config = dict(
    num_key_value_heads=2,
    norm='rmsnorm',
    positions='rope',
    rope_theta=1020.0,
    qk_norm=True,
    bias='none',
    parallel_block=False,
    init='uniform',
    init_std_o=0.0561,
    optimizer='muon_variant',
    weight_decay=0.0,
    batch_tokens=8192,
    max_seq_len=512,
    max_steps=13147,
)
Each number is 200 + 40 x the weight over its row's rms, rounded and kept within 0 to 999. Layers, rows and columns count from 0. The size before them is the row's rms in percent of the matrix's.

# k: layer 7 attention key, 128x128, rms 0.0453, rows 78-104, columns 0-127
# q: layer 7 attention query, 128x128, rms 0.0452, rows 79-105, columns 0-127
k78,108,234,149,176,217,143,233,224,217,190,270,225,202,226,132,155,193,129,268,212,170,240,196,198,169,160,209,137,212,209,158,152,165,268,182,280,162,189,198,219,154,129,198,191,267,134,235,251,217,242,209,138,174,189,175,195,221,180,167,144,248,138,228,125,239,195,167,273,183,167,173,245,212,248,205,221,252,206,202,177,211,200,252,139,208,219,197,237,158,230,165,190,175,225,252,152,144,171,155,196,129,260,245,161,183,203,200,208,110,141,220,181,157,211,138,220,191,198,256,241,151,183,248,231,156,219,172,104,156
q79,096,145,151,186,205,230,214,163,173,198,216,142,162,218,251,230,180,161,232,184,211,227,120,183,325,200,164,178,170,190,170,227,149,268,190,178,205,253,154,252,225,176,231,168,156,160,219,150,176,251,195,214,227,246,256,186,140,215,228,167,261,232,130,189,222,181,198,207,180,188,155,233,185,187,221,154,198,178,191,149,186,203,283,173,164,211,201,201,78,207,114,205,257,132,196,93,207,201,191,205,162,145,245,154,198,258,185,236,215,135,233,191,158,164,130,174,133,198,196,202,252,205,196,261,259,238,192,183,187
k79,102,194,196,255,196,194,232,161,206,225,197,175,207,196,262,213,203,216,172,209,154,180,205,192,183,172,193,194,166,143,193,196,236,199,166,188,239,160,215,241,262,243,131,243,219,229,280,172,168,252,186,200,237,190,204,193,210,136,206,237,104,222,107,308,195,144,193,118,235,189,158,219,192,194,244,177,308,177,260,182,205,182,245,205,205,191,220,190,114,260,198,230,196,195,211,240,179,284,184,250,202,200,227,156,129,171,150,172,239,225,222,293,163,251,211,139,187,142,143,152,218,259,212,164,278,187,248,165,169
q80,107,247,196,190,255,192,137,216,161,223,126,171,100,188,134,183,123,220,239,216,201,231,233,154,223,164,208,158,112,250,150,217,264,197,231,220,164,188,193,228,194,156,174,229,257,214,171,178,200,188,192,184,155,249,189,253,161,221,235,189,207,219,155,216,199,168,177,212,235,265,154,219,209,221,214,203,211,173,141,274,212,217,168,219,222,191,200,201,238,324,151,251,304,201,203,147,143,282,141,194,129,210,141,248,186,219,201,229,187,195,90,177,163,223,219,126,194,244,190,223,190,192,175,228,201,181,187,153,239
k80,096,217,161,209,179,203,252,141,245,187,204,200,222,200,203,232,309,161,211,169,177,139,170,262,237,229,208,179,245,138,228,233,173,221,182,210,239,171,206,204,210,221,250,247,137,221,228,293,208,189,247,174,204,165,258,146,228,228,166,181,192,176,330,273,197,328,151,245,207,154,256,216,183,169,223,186,216,239,242,230,214,229,168,208,187,200,201,212,144,94,209,159,190,207,237,201,256,157,243,193,264,197,260,192,179,212,197,123,257,227,179,254,248,226,193,237,232,220,285,191,227,238,209,216,180,195,224,227,183
q81,116,166,210,220,215,207,241,206,277,221,241,257,259,151,166,229,250,199,146,149,184,207,219,293,267,240,242,126,233,149,168,162,155,220,168,148,227,202,234,169,238,239,252,257,180,186,216,211,237,196,272,159,271,210,241,177,163,244,188,264,194,223,212,231,151,254,255,193,172,186,252,166,188,178,171,242,169,237,196,138,170,189,251,222,202,136,254,243,207,230,211,145,170,141,169,232,145,170,294,210,244,226,282,155,182,136,177,186,150,181,241,232,246,179,274,211,256,201,236,200,161,184,200,209,205,206,260,207,153
k81,112,178,268,138,130,171,207,212,188,249,242,182,179,219,253,152,242,227,162,289,169,247,140,207,252,173,169,163,110,169,241,195,149,166,191,184,232,240,250,231,201,219,187,136,234,176,223,234,200,231,148,194,245,144,172,172,210,186,163,233,223,230,211,152,211,217,224,263,133,155,261,120,250,208,180,275,154,198,267,105,171,174,157,127,152,197,202,204,222,240,234,163,176,179,166,198,220,172,230,157,172,200,202,208,223,136,170,277,176,223,218,182,199,143,224,223,155,232,217,203,237,184,107,231,221,211,152,209,276
q82,095,182,226,183,228,157,209,214,253,260,320,226,200,227,161,143,144,253,125,200,139,159,252,207,157,117,207,157,205,231,226,165,253,197,146,220,187,205,212,231,182,218,197,145,221,152,193,186,197,163,187,110,156,200,183,215,190,170,164,185,171,224,194,170,199,181,202,194,162,275,239,143,175,177,206,164,211,129,160,152,274,256,202,220,162,148,161,257,250,229,136,225,186,170,262,235,170,285,238,157,218,207,224,199,167,186,205,214,266,219,273,219,199,185,212,241,315,189,255,184,260,239,165,201,196,239,179,183,156
k82,104,141,228,181,239,181,207,258,234,183,164,235,121,168,298,199,216,185,226,208,244,219,179,171,283,203,193,218,172,266,162,216,107,159,138,202,210,244,220,245,215,215,185,196,239,244,150,244,200,142,180,154,183,162,166,259,216,170,281,176,112,170,199,264,233,168,198,242,185,138,249,256,125,219,191,231,253,253,210,286,226,142,200,255,241,159,236,210,216,228,226,209,188,252,189,191,212,225,212,136,204,178,152,224,193,206,263,209,259,209,160,130,214,154,221,152,217,225,146,241,180,159,167,224,177,164,264,169,165
q83,097,154,165,163,231,190,169,203,162,230,191,201,154,193,210,147,136,266,202,193,163,219,190,191,203,125,258,209,187,241,195,212,263,214,258,234,213,190,170,180,142,231,222,176,245,262,162,220,198,143,96,201,167,216,151,261,208,137,178,163,224,146,178,247,259,159,236,266,156,258,134,267,229,196,173,109,240,216,215,229,179,177,170,238,228,255,171,191,208,118,222,200,232,184,272,135,209,260,167,188,170,234,126,233,168,206,263,254,198,171,198,211,278,210,241,214,249,184,268,181,222,188,257,178,147,166,178,168,214
k83,103,178,202,207,182,198,243,221,223,173,167,152,184,203,173,221,174,151,196,175,248,207,274,181,124,188,220,200,209,282,122,252,196,164,241,209,149,156,176,226,194,185,220,172,214,234,182,176,180,216,238,263,203,168,199,212,200,113,241,165,251,208,163,217,180,224,166,223,146,269,145,183,224,176,177,210,154,253,215,133,221,240,237,252,191,218,206,244,185,240,152,140,195,210,213,276,187,191,163,210,230,145,174,226,189,181,197,89,251,238,238,2,129,234,163,195,223,233,206,220,191,235,191,172,180,235,243,197,193
q84,097,187,173,214,209,178,181,192,250,262,249,238,198,196,170,235,180,243,207,266,158,259,240,183,195,190,156,240,129,293,242,200,227,132,277,191,236,150,219,276,197,212,222,220,142,158,247,193,157,234,174,138,208,216,213,217,208,185,216,248,156,240,132,203,217,254,185,282,209,181,189,184,228,231,161,204,231,161,191,193,147,204,190,208,229,255,161,228,87,268,151,236,191,203,223,247,200,163,250,234,160,278,186,122,170,231,162,201,247,163,150,260,209,205,134,269,133,149,146,185,206,224,139,201,217,203,240,208,229
k84,098,215,117,192,214,184,232,211,152,202,201,201,186,189,171,195,176,109,217,188,182,128,205,223,197,237,133,239,255,204,222,177,189,205,209,193,208,155,268,135,213,173,187,238,228,247,147,159,211,165,80,158,223,206,248,234,169,208,133,169,217,221,212,142,180,132,175,290,235,159,210,213,113,170,256,126,277,191,184,254,238,184,246,274,212,235,245,205,213,102,268,172,205,176,279,174,221,200,193,218,205,199,134,187,186,206,197,186,197,171,189,227,223,217,271,138,197,175,143,175,197,229,200,225,232,202,182,140,128
q85,111,265,234,237,231,157,207,225,201,186,108,188,178,244,155,223,171,204,194,215,200,187,252,195,182,235,178,224,231,207,149,186,195,150,189,230,131,166,176,199,89,113,214,224,202,223,218,218,176,191,120,205,172,206,209,203,265,152,219,155,186,156,217,225,176,238,143,160,181,206,189,197,189,280,182,249,171,251,206,231,200,146,188,229,198,182,242,232,85,318,172,251,182,261,294,161,211,177,121,286,143,190,226,234,184,163,213,222,219,163,173,179,191,227,200,118,209,252,224,217,223,228,219,235,189,236,266,168,192
k85,113,259,140,237,227,170,197,193,250,239,244,199,188,194,101,163,101,179,296,209,232,181,209,179,201,219,233,228,158,130,232,186,273,171,198,190,171,191,155,141,202,201,204,176,139,130,168,207,197,193,205,211,255,226,194,214,259,272,182,108,237,203,179,190,190,182,179,161,222,215,173,172,109,252,196,221,191,238,164,212,192,190,196,203,180,168,187,151,122,149,272,201,157,179,217,228,139,227,217,212,251,271,178,219,216,274,231,179,176,182,197,250,220,257,200,122,206,228,228,150,158,248,275,205,156,155,207,213,284
q86,108,170,258,179,188,158,209,237,196,126,198,179,183,212,146,225,125,206,250,171,261,187,130,220,235,240,208,217,163,227,116,203,151,208,161,207,256,166,217,203,213,196,148,148,100,192,159,147,154,248,205,227,164,187,216,274,243,144,137,188,217,205,196,199,235,217,216,238,217,233,146,202,175,226,156,147,221,213,191,232,136,158,201,151,215,253,170,194,158,180,173,244,186,211,245,237,199,185,205,185,101,236,152,195,226,259,195,252,226,217,113,117,229,214,114,219,184,137,161,267,218,161,193,214,221,271,217,279,222
k86,109,168,222,187,186,218,192,168,180,221,251,214,218,183,200,223,131,202,166,206,204,114,296,177,202,171,208,188,204,255,194,266,212,225,242,241,230,182,134,177,177,214,271,162,202,197,163,190,144,216,213,272,226,224,217,204,193,143,270,209,209,170,200,288,190,200,111,300,215,191,142,195,196,261,242,147,193,204,223,219,197,270,281,234,254,196,218,233,184,148,224,219,171,239,246,192,199,226,159,214,228,215,209,203,173,221,163,212,227,274,199,128,186,192,154,234,311,173,244,254,267,187,185,215,192,226,234,103,284
q87,117,231,186,278,194,210,273,193,237,229,247,269,175,247,236,212,223,205,218,278,111,252,179,231,199,267,152,220,198,112,229,208,145,259,180,133,181,211,244,225,261,244,249,205,208,167,195,188,190,174,279,164,223,229,245,189,165,207,195,210,170,161,139,195,178,195,177,139,221,131,254,155,202,251,233,283,215,250,150,128,216,199,216,228,193,128,273,109,139,241,217,181,150,221,176,167,145,251,173,206,224,224,251,169,193,250,210,206,165,188,208,167,173,192,238,222,190,254,253,170,194,228,246,215,231,180,238,216,154
k87,101,132,173,228,165,164,255,247,240,218,236,168,231,253,152,199,213,184,181,200,158,238,169,263,195,196,196,191,174,221,152,189,155,199,167,167,184,154,187,111,230,284,238,201,165,183,178,221,209,228,157,203,217,199,162,170,241,181,174,263,194,246,177,127,214,190,171,189,127,56,274,317,241,212,180,228,108,170,194,189,203,245,201,193,104,168,184,255,171,237,238,218,211,213,158,192,148,175,186,164,151,223,245,196,168,163,197,232,229,200,177,217,161,132,144,227,157,183,178,139,215,147,160,217,144,204,192,183,234
q88,120,185,228,182,192,232,222,146,172,154,238,139,202,158,152,234,210,211,237,153,135,190,193,247,175,184,268,240,184,173,168,255,265,217,126,251,195,197,191,209,224,248,194,175,187,199,201,224,185,215,200,150,261,185,225,223,90,228,223,105,154,214,128,192,239,199,197,189,149,191,255,222,127,139,293,268,203,192,218,203,204,253,192,241,224,155,162,175,266,169,243,278,198,197,200,190,257,232,191,132,204,204,142,264,175,217,233,222,103,269,227,184,163,214,133,223,260,185,236,210,192,258,243,230,202,165,188,162,203
k88,111,128,253,189,210,273,245,170,215,217,253,201,236,217,221,166,273,233,183,239,111,240,220,246,224,298,153,170,215,230,222,252,230,138,197,162,172,116,245,217,211,255,178,243,204,198,192,122,228,192,269,229,219,237,162,215,179,257,251,223,186,229,175,175,233,226,240,187,187,174,257,184,122,200,264,205,270,231,173,207,242,227,148,255,173,199,226,216,188,279,193,234,195,251,126,198,267,228,256,206,174,226,217,220,215,266,193,124,177,174,213,199,135,167,205,194,287,211,212,234,234,265,225,185,252,221,207,215,220
q89,107,166,177,186,236,197,160,201,148,145,197,234,172,215,289,156,204,221,157,169,149,135,188,221,224,205,170,290,180,174,203,175,146,220,222,184,235,198,248,213,203,190,253,126,206,216,185,149,194,218,163,235,181,238,201,238,126,141,179,253,129,271,232,219,206,287,261,318,238,217,215,202,167,229,235,203,244,217,174,255,255,187,230,192,214,245,201,205,204,122,210,170,151,219,209,179,194,274,195,216,228,245,143,248,176,166,193,252,213,215,202,121,190,191,175,291,173,180,171,285,252,238,169,184,258,241,257,177,207
k89,110,197,202,169,147,155,156,218,144,220,203,165,166,202,168,160,222,242,127,191,209,147,226,206,175,97,335,200,152,185,178,192,209,241,228,250,206,201,173,197,202,233,250,193,219,216,244,260,217,170,171,177,213,191,252,181,221,200,250,222,212,268,233,232,167,164,154,246,249,169,244,236,237,143,170,194,169,176,184,249,189,269,193,176,211,247,164,221,288,186,238,164,180,261,140,258,240,187,183,188,278,190,229,155,156,255,285,231,214,166,172,137,161,228,252,302,217,246,204,188,191,239,161,147,200,188,190,153,171
q90,112,201,194,283,212,182,143,185,254,203,146,191,137,190,150,238,171,176,199,150,287,160,193,175,172,113,202,185,208,274,121,237,219,182,225,271,199,189,220,150,183,154,191,174,243,154,129,137,129,197,179,203,221,146,185,265,271,169,234,133,233,216,207,178,185,203,226,198,181,214,184,188,153,253,153,209,160,163,195,217,181,217,215,211,211,176,206,205,200,175,145,269,256,261,230,194,126,195,201,164,164,194,235,264,208,168,177,158,204,164,135,146,141,243,228,184,167,278,162,234,176,275,197,231,130,287,232,199,201
k90,116,148,154,187,147,162,205,172,256,140,252,166,170,151,236,240,206,186,250,108,273,150,172,175,241,168,207,167,171,271,195,251,216,203,212,167,134,192,179,148,198,222,221,161,202,203,220,148,192,220,248,208,225,216,180,218,219,219,192,174,174,141,215,255,205,174,158,245,192,157,188,223,146,293,215,232,267,240,203,234,227,253,269,211,233,189,205,194,178,166,174,278,215,206,221,192,232,205,156,269,199,275,124,276,199,150,188,168,136,204,220,241,143,163,59,185,188,193,140,196,189,218,198,233,161,205,203,181,268
q91,110,207,218,195,223,165,204,159,148,167,230,198,169,203,153,207,164,240,266,120,203,180,168,239,176,147,190,185,203,239,121,197,296,215,200,203,201,224,186,245,242,135,175,158,258,201,208,263,177,213,232,208,225,242,230,223,167,223,131,196,175,182,201,199,206,138,130,232,145,212,206,188,143,159,353,179,190,191,159,270,220,174,234,202,149,203,174,277,145,192,177,187,134,185,265,181,218,240,142,256,241,159,213,196,155,164,177,150,197,216,233,285,276,229,146,201,196,205,193,148,210,275,218,192,150,227,171,220,238
k91,097,193,194,191,212,204,188,188,144,118,166,156,161,205,185,240,238,148,290,168,204,192,220,228,207,155,217,165,226,212,189,198,207,214,172,184,148,148,224,202,220,252,240,141,159,140,188,237,250,228,271,219,171,251,214,284,142,226,232,123,183,226,166,291,244,159,141,126,212,189,150,211,129,246,230,212,256,238,225,209,193,175,199,263,252,216,182,172,226,173,179,162,183,241,164,236,149,235,169,248,202,158,169,171,262,260,169,250,235,193,185,276,208,219,243,254,214,185,233,230,261,168,120,242,203,233,105,220,183
q92,098,239,147,132,168,212,216,224,236,219,201,268,270,161,200,237,246,175,207,223,213,208,197,234,167,223,203,267,178,166,163,234,198,236,150,208,213,224,258,222,177,224,191,162,226,192,165,161,135,184,247,187,225,223,215,178,227,195,212,181,221,234,183,230,265,228,235,195,212,209,127,231,259,268,93,196,151,122,261,187,167,167,129,158,201,180,282,168,183,204,245,143,222,133,235,203,240,127,230,224,217,203,223,139,167,256,192,273,230,258,133,166,173,198,163,142,203,246,135,231,147,178,243,233,222,215,182,189,307
k92,096,245,247,124,256,177,265,150,267,187,277,189,191,209,136,186,173,211,178,298,235,227,176,212,213,246,179,229,109,168,209,179,216,124,199,182,146,184,214,200,90,177,204,197,241,175,233,129,141,179,180,201,186,206,204,212,178,183,177,224,254,198,195,242,248,152,238,213,198,153,140,216,187,217,184,150,192,217,238,193,269,255,233,129,231,162,262,198,185,156,176,161,204,139,239,183,154,253,275,256,235,165,155,195,175,196,254,196,203,203,231,271,147,223,205,242,213,185,137,201,152,161,154,199,184,206,144,257,256
q93,096,176,259,196,206,193,216,233,259,176,175,182,161,161,198,152,191,196,194,230,173,219,177,158,184,221,100,121,249,127,148,190,180,236,119,185,114,215,207,252,237,213,188,216,224,272,235,265,167,167,197,238,191,297,194,230,259,229,199,212,249,276,253,239,229,248,205,184,270,173,216,193,117,236,259,242,261,196,191,197,258,280,162,240,211,203,216,187,248,130,89,191,180,218,179,173,217,188,159,125,195,189,200,200,194,254,185,184,203,202,193,211,216,137,160,186,141,183,212,161,191,179,219,231,175,238,244,257,219
k93,092,143,216,276,189,186,270,263,240,198,145,191,179,184,217,241,270,194,279,251,235,177,174,128,191,202,169,130,192,253,179,189,193,250,197,156,292,164,275,175,250,180,220,176,277,230,174,214,170,212,227,159,182,240,225,231,215,252,152,164,198,202,229,264,196,227,244,135,201,216,233,279,215,166,98,247,185,237,235,146,183,146,179,167,201,214,220,190,208,195,159,203,236,190,187,196,184,153,219,163,224,241,195,169,235,285,113,244,279,207,164,186,175,166,195,186,162,237,296,190,212,205,276,200,216,175,188,194,205
q94,108,204,165,204,207,276,255,253,287,204,167,219,184,190,238,250,241,201,171,166,245,181,224,138,126,270,200,261,111,114,195,258,184,188,204,216,265,150,145,237,195,241,187,164,214,221,166,225,208,182,221,193,220,129,155,192,266,246,254,174,203,203,209,164,238,151,259,146,180,268,163,210,217,165,192,256,174,229,218,275,218,129,255,251,213,234,204,198,217,269,208,213,217,173,247,203,212,184,244,259,187,174,199,171,172,242,178,195,126,243,215,225,217,257,211,139,149,239,193,194,221,258,152,236,178,275,242,225,246
k94,107,203,183,153,242,188,194,194,313,249,132,185,167,186,153,243,207,241,225,182,174,208,273,280,253,230,177,205,101,175,214,198,220,221,197,167,139,195,174,175,125,185,237,210,205,301,175,251,222,169,205,186,192,187,147,208,142,192,286,224,217,174,166,202,251,124,209,135,119,223,230,235,236,193,233,169,195,236,172,227,230,179,215,165,174,202,221,226,231,214,132,244,152,185,232,220,198,257,197,239,206,169,135,218,212,207,181,179,221,154,254,208,245,158,163,221,122,227,242,196,109,190,184,162,208,219,143,298,198
q95,095,177,179,195,248,223,150,212,262,196,98,187,223,241,192,176,164,236,154,138,177,263,179,205,219,161,218,246,208,248,309,194,178,246,154,172,181,179,191,202,254,237,124,191,186,212,228,165,230,244,223,205,159,219,151,207,169,221,262,211,187,154,220,206,210,217,177,155,216,222,165,229,207,152,268,151,196,233,228,202,137,200,194,276,240,264,264,224,176,234,184,194,249,273,143,154,192,221,270,219,209,180,267,229,256,219,199,129,199,208,197,219,205,181,232,138,158,171,261,194,356,194,243,210,177,157,212,216,216
k95,103,210,130,175,191,213,265,168,213,223,215,159,270,196,239,197,224,186,205,207,312,215,226,223,150,174,208,230,158,199,173,199,203,272,176,109,201,211,213,186,216,174,199,265,276,206,270,237,292,166,158,171,128,201,176,222,118,153,208,215,152,163,147,156,261,191,197,217,234,266,200,141,86,285,239,225,171,242,205,162,200,159,192,147,217,148,190,170,190,220,233,201,217,226,190,182,191,225,207,135,228,217,224,223,202,176,210,88,246,220,206,225,207,203,134,166,229,156,205,245,216,191,197,120,196,241,228,174,226
q96,106,158,204,277,262,276,238,213,181,87,228,251,203,143,217,167,219,260,133,234,303,143,227,276,230,206,258,271,230,161,143,238,194,125,145,187,152,191,143,223,180,205,197,224,202,221,198,165,185,212,222,180,220,200,212,275,180,203,213,191,200,203,134,239,154,204,201,219,210,222,215,206,225,220,169,187,176,213,228,234,247,185,189,180,217,263,194,194,200,253,291,210,250,137,202,157,210,128,216,187,164,227,179,262,190,185,180,217,144,207,215,153,198,179,204,227,238,239,221,223,162,138,163,145,305,192,257,256,226
k96,107,182,179,200,208,168,166,226,198,204,235,227,162,195,153,188,173,184,200,154,190,195,162,202,256,206,175,247,213,144,255,235,242,139,87,204,209,245,172,133,198,325,153,150,212,252,177,179,201,139,246,223,192,184,217,200,199,210,216,215,236,207,174,203,249,169,199,196,97,159,228,151,208,182,164,162,152,104,155,187,169,194,166,162,210,213,255,348,192,219,163,176,203,194,216,182,175,196,149,275,165,143,215,248,157,220,193,247,252,163,168,240,238,186,195,204,215,226,180,279,205,177,216,183,271,269,207,141,193
q97,100,192,201,238,189,212,255,209,236,182,228,185,225,288,290,157,240,170,147,143,204,164,217,269,150,226,168,202,214,277,186,176,203,262,265,124,192,210,159,169,244,216,254,262,238,183,198,195,139,197,189,131,132,196,135,164,152,181,173,170,155,232,191,251,197,152,178,139,232,181,234,251,201,173,254,124,145,228,92,209,185,265,258,200,197,158,198,185,146,161,196,249,206,194,205,165,202,206,157,203,180,183,170,190,233,232,259,187,267,243,199,181,105,178,184,211,212,167,277,246,200,250,196,232,208,199,198,217,148
k97,101,221,250,183,170,223,291,275,249,172,205,207,201,175,272,116,261,149,209,140,156,204,230,113,91,167,239,245,209,208,218,178,175,213,233,191,136,224,188,254,242,201,180,228,169,144,257,218,191,176,193,257,148,173,147,227,178,194,186,193,117,218,164,243,238,241,212,162,190,176,220,174,171,171,199,133,167,229,187,149,248,179,169,285,179,118,215,181,171,232,251,205,158,202,171,76,156,229,213,229,220,226,224,171,192,228,191,231,216,184,227,203,217,170,185,210,183,131,145,178,251,174,230,212,224,266,189,214,248
q98,106,220,208,249,240,162,222,234,205,243,258,214,187,259,147,144,193,243,223,174,216,296,214,257,246,185,164,251,236,173,215,152,250,158,272,157,230,208,223,208,242,278,208,242,207,223,184,185,247,124,241,150,213,180,193,220,191,268,224,248,153,251,170,90,137,128,237,234,151,248,177,239,216,172,236,213,171,224,146,259,247,162,222,240,231,138,248,199,211,205,242,161,222,224,198,132,158,224,216,240,145,233,228,199,160,202,198,125,213,201,234,189,274,162,196,193,164,128,196,188,282,171,222,202,190,188,210,220,150
k98,109,205,225,139,188,125,179,190,161,268,247,137,187,150,252,168,265,199,162,179,203,307,218,306,188,164,182,248,212,173,236,211,207,193,207,169,236,163,168,159,220,227,204,188,283,194,286,210,206,187,198,219,226,195,220,236,142,206,212,285,129,191,210,101,171,173,148,172,251,149,199,164,157,157,253,225,184,210,205,265,202,210,139,226,176,193,206,266,198,173,223,198,196,200,206,221,229,194,176,224,239,228,231,224,137,193,188,98,208,191,254,147,245,224,94,209,181,150,177,204,207,196,151,253,166,172,179,243,165
q99,108,131,194,208,203,217,168,205,194,178,253,172,213,280,176,193,170,230,220,172,229,228,210,188,215,194,190,271,153,168,224,228,208,182,139,254,109,152,225,174,176,210,120,157,263,176,317,184,186,213,215,167,276,215,250,220,243,208,230,108,201,165,268,217,195,241,197,176,173,208,173,219,109,188,166,234,176,239,164,174,156,138,234,206,276,211,170,119,251,202,209,105,152,169,194,194,126,280,256,170,228,205,196,174,223,176,184,211,196,248,197,179,212,221,268,236,187,237,174,224,175,187,240,186,113,229,161,188,206
k99,109,169,168,220,208,223,158,223,179,159,163,164,190,215,174,202,184,243,130,150,236,220,198,253,258,199,205,245,209,229,163,252,145,225,171,184,197,271,228,187,262,182,175,163,265,185,152,154,132,205,173,294,224,225,170,175,156,193,265,145,251,151,201,258,191,256,226,182,137,211,168,209,188,147,199,199,210,161,166,147,227,187,232,214,203,158,179,229,242,166,202,136,203,163,220,213,221,152,260,172,155,139,195,211,258,291,249,212,235,209,280,195,198,269,145,167,116,264,148,280,157,217,264,211,166,251,160,181,168
q100,095,178,258,182,246,253,195,167,282,202,243,251,227,199,146,228,217,252,206,169,180,201,185,285,253,196,194,178,172,163,192,252,260,223,203,122,168,172,244,174,205,108,170,191,144,180,213,136,213,166,251,253,185,162,225,125,232,179,222,267,259,180,116,205,201,219,171,195,200,179,172,168,208,179,138,186,285,157,167,173,93,214,238,188,167,210,137,192,256,175,154,205,139,151,114,235,174,242,192,216,201,269,241,186,185,229,158,237,215,220,226,192,127,188,259,257,197,167,227,202,229,210,209,219,179,206,231,259,238
k100,098,229,247,242,109,167,243,186,183,206,233,172,200,159,191,183,171,219,234,263,186,181,241,213,246,108,225,208,213,225,213,239,223,192,202,178,232,234,229,254,216,124,165,244,264,251,172,181,300,220,188,285,193,188,182,209,330,246,232,238,136,173,160,159,201,232,208,249,147,194,219,209,162,148,163,163,227,210,219,246,245,198,199,242,169,155,132,173,215,228,211,172,149,204,138,205,220,202,213,152,182,159,277,180,169,151,196,205,162,228,224,290,212,223,198,189,148,152,174,208,204,262,158,99,197,218,200,239,251
q101,097,220,195,217,174,161,164,153,210,153,195,184,171,188,164,181,153,162,163,122,227,188,159,222,213,223,148,199,195,209,189,183,211,228,266,203,223,217,213,235,242,233,258,148,274,164,205,197,178,203,195,192,159,198,146,221,243,239,209,202,201,237,186,167,198,287,203,178,202,272,238,154,199,167,178,151,190,181,249,266,236,263,176,165,209,240,196,229,257,163,199,180,154,283,180,141,277,235,153,189,141,164,290,157,148,116,230,137,153,275,145,180,249,238,276,132,149,201,188,143,154,154,176,256,159,258,203,205,165
k101,103,212,258,167,184,214,225,210,211,148,157,222,230,159,222,207,224,208,219,97,236,160,188,216,167,209,183,283,79,244,181,205,200,115,191,138,292,188,191,177,266,185,311,160,169,263,251,179,237,210,182,203,221,228,210,180,209,185,224,182,255,195,206,240,214,211,172,198,219,235,196,210,223,312,173,245,154,244,215,221,217,203,199,233,204,204,211,215,191,196,167,224,220,133,156,204,117,136,182,185,162,203,146,194,186,218,155,220,217,242,294,198,196,111,267,156,186,216,174,199,133,245,167,236,134,195,223,187,169
q102,106,229,170,197,244,174,192,245,218,142,156,161,236,298,253,241,148,234,209,163,294,250,197,176,227,133,226,174,165,162,262,110,144,184,155,198,206,167,203,235,140,151,172,187,265,159,218,145,175,246,225,227,202,210,182,230,166,195,225,188,151,170,95,200,240,217,239,169,190,218,161,120,191,190,243,223,163,250,162,180,153,165,138,227,167,191,197,235,190,250,251,182,218,270,195,250,249,202,263,208,195,175,220,173,210,184,172,224,175,184,200,182,253,210,257,160,230,215,139,261,151,258,215,157,165,181,195,157,289
k102,112,226,137,201,236,237,134,281,207,200,223,119,263,310,203,227,220,203,201,201,276,298,221,159,214,219,237,263,180,123,271,106,214,156,183,213,256,196,201,220,179,224,211,216,180,160,217,251,211,219,154,214,244,180,252,187,204,224,174,186,200,220,185,224,210,207,112,140,150,153,166,198,122,233,164,206,142,206,167,253,182,250,182,178,201,204,202,210,221,211,185,189,171,207,209,280,228,145,195,166,200,243,223,187,282,239,161,234,212,190,155,187,219,189,215,225,258,195,157,191,175,222,274,156,145,297,189,239,186
q103,094,238,153,223,180,234,170,226,151,190,134,175,250,252,178,192,136,165,273,264,280,219,217,231,160,235,203,261,181,165,220,307,166,192,220,173,155,218,256,247,190,247,217,246,191,201,200,207,75,193,200,155,217,165,193,185,152,139,209,228,261,201,208,198,192,175,176,179,145,234,294,237,192,163,154,238,233,164,173,185,186,182,281,205,197,201,181,176,146,229,190,219,204,189,210,258,198,218,156,163,276,310,195,168,241,216,227,267,149,180,162,157,241,192,227,117,156,244,195,234,242,218,200,177,190,228,217,229,235
k103,103,250,241,183,198,307,265,187,273,152,245,175,189,177,212,192,186,161,235,232,261,200,237,183,238,207,233,241,232,172,148,280,151,215,255,153,234,142,235,173,156,144,257,244,91,184,203,193,210,254,175,179,179,183,188,289,129,149,188,173,256,227,242,231,224,204,213,131,195,262,172,128,216,131,253,211,230,198,184,146,178,197,224,175,193,187,216,247,160,174,184,149,153,221,228,135,159,233,259,192,204,220,202,225,220,166,167,244,198,141,201,233,240,228,245,154,166,244,177,209,249,145,193,187,171,258,182,164,167
q104,099,166,245,132,220,272,227,273,224,235,168,105,209,152,203,265,216,300,174,226,238,198,234,296,211,199,160,163,274,166,210,235,174,152,115,200,240,221,189,254,224,183,192,161,138,183,246,166,200,257,258,233,149,201,167,188,238,162,160,237,224,222,141,195,190,183,240,128,172,160,204,251,189,185,204,175,161,236,185,157,255,282,181,242,200,154,216,151,113,206,167,189,197,185,210,112,169,208,166,197,172,195,211,141,213,234,177,231,239,169,148,247,172,169,180,242,226,197,202,220,200,246,229,194,117,183,174,216,226
k104,111,221,176,186,217,210,184,259,224,260,173,189,265,249,182,254,185,186,217,226,246,289,254,217,172,139,189,171,236,184,234,153,280,230,247,237,186,156,232,220,154,193,217,156,249,158,219,110,190,246,290,219,161,188,138,231,186,168,197,216,159,226,211,210,248,168,193,147,158,155,174,235,159,160,178,230,132,120,197,150,222,201,123,232,183,202,137,201,188,194,190,153,233,218,196,178,193,179,204,171,200,175,196,70,235,185,119,243,239,201,167,141,206,228,230,231,243,222,170,168,223,288,234,122,166,180,210,226,241
q105,097,157,169,193,231,172,244,161,224,281,140,150,222,270,120,202,101,195,200,219,230,259,200,119,293,172,262,170,159,181,226,200,264,193,203,180,176,226,158,197,178,203,289,171,169,213,261,171,196,168,219,209,218,173,227,253,219,221,259,257,226,146,173,184,231,217,216,161,170,186,222,173,189,196,228,230,177,203,208,95,260,221,198,220,144,251,169,211,247,261,179,220,233,176,234,204,203,126,206,143,271,233,137,219,196,196,172,250,167,211,185,149,252,267,184,232,161,293,198,193,224,203,255,181,180,228,209,148,202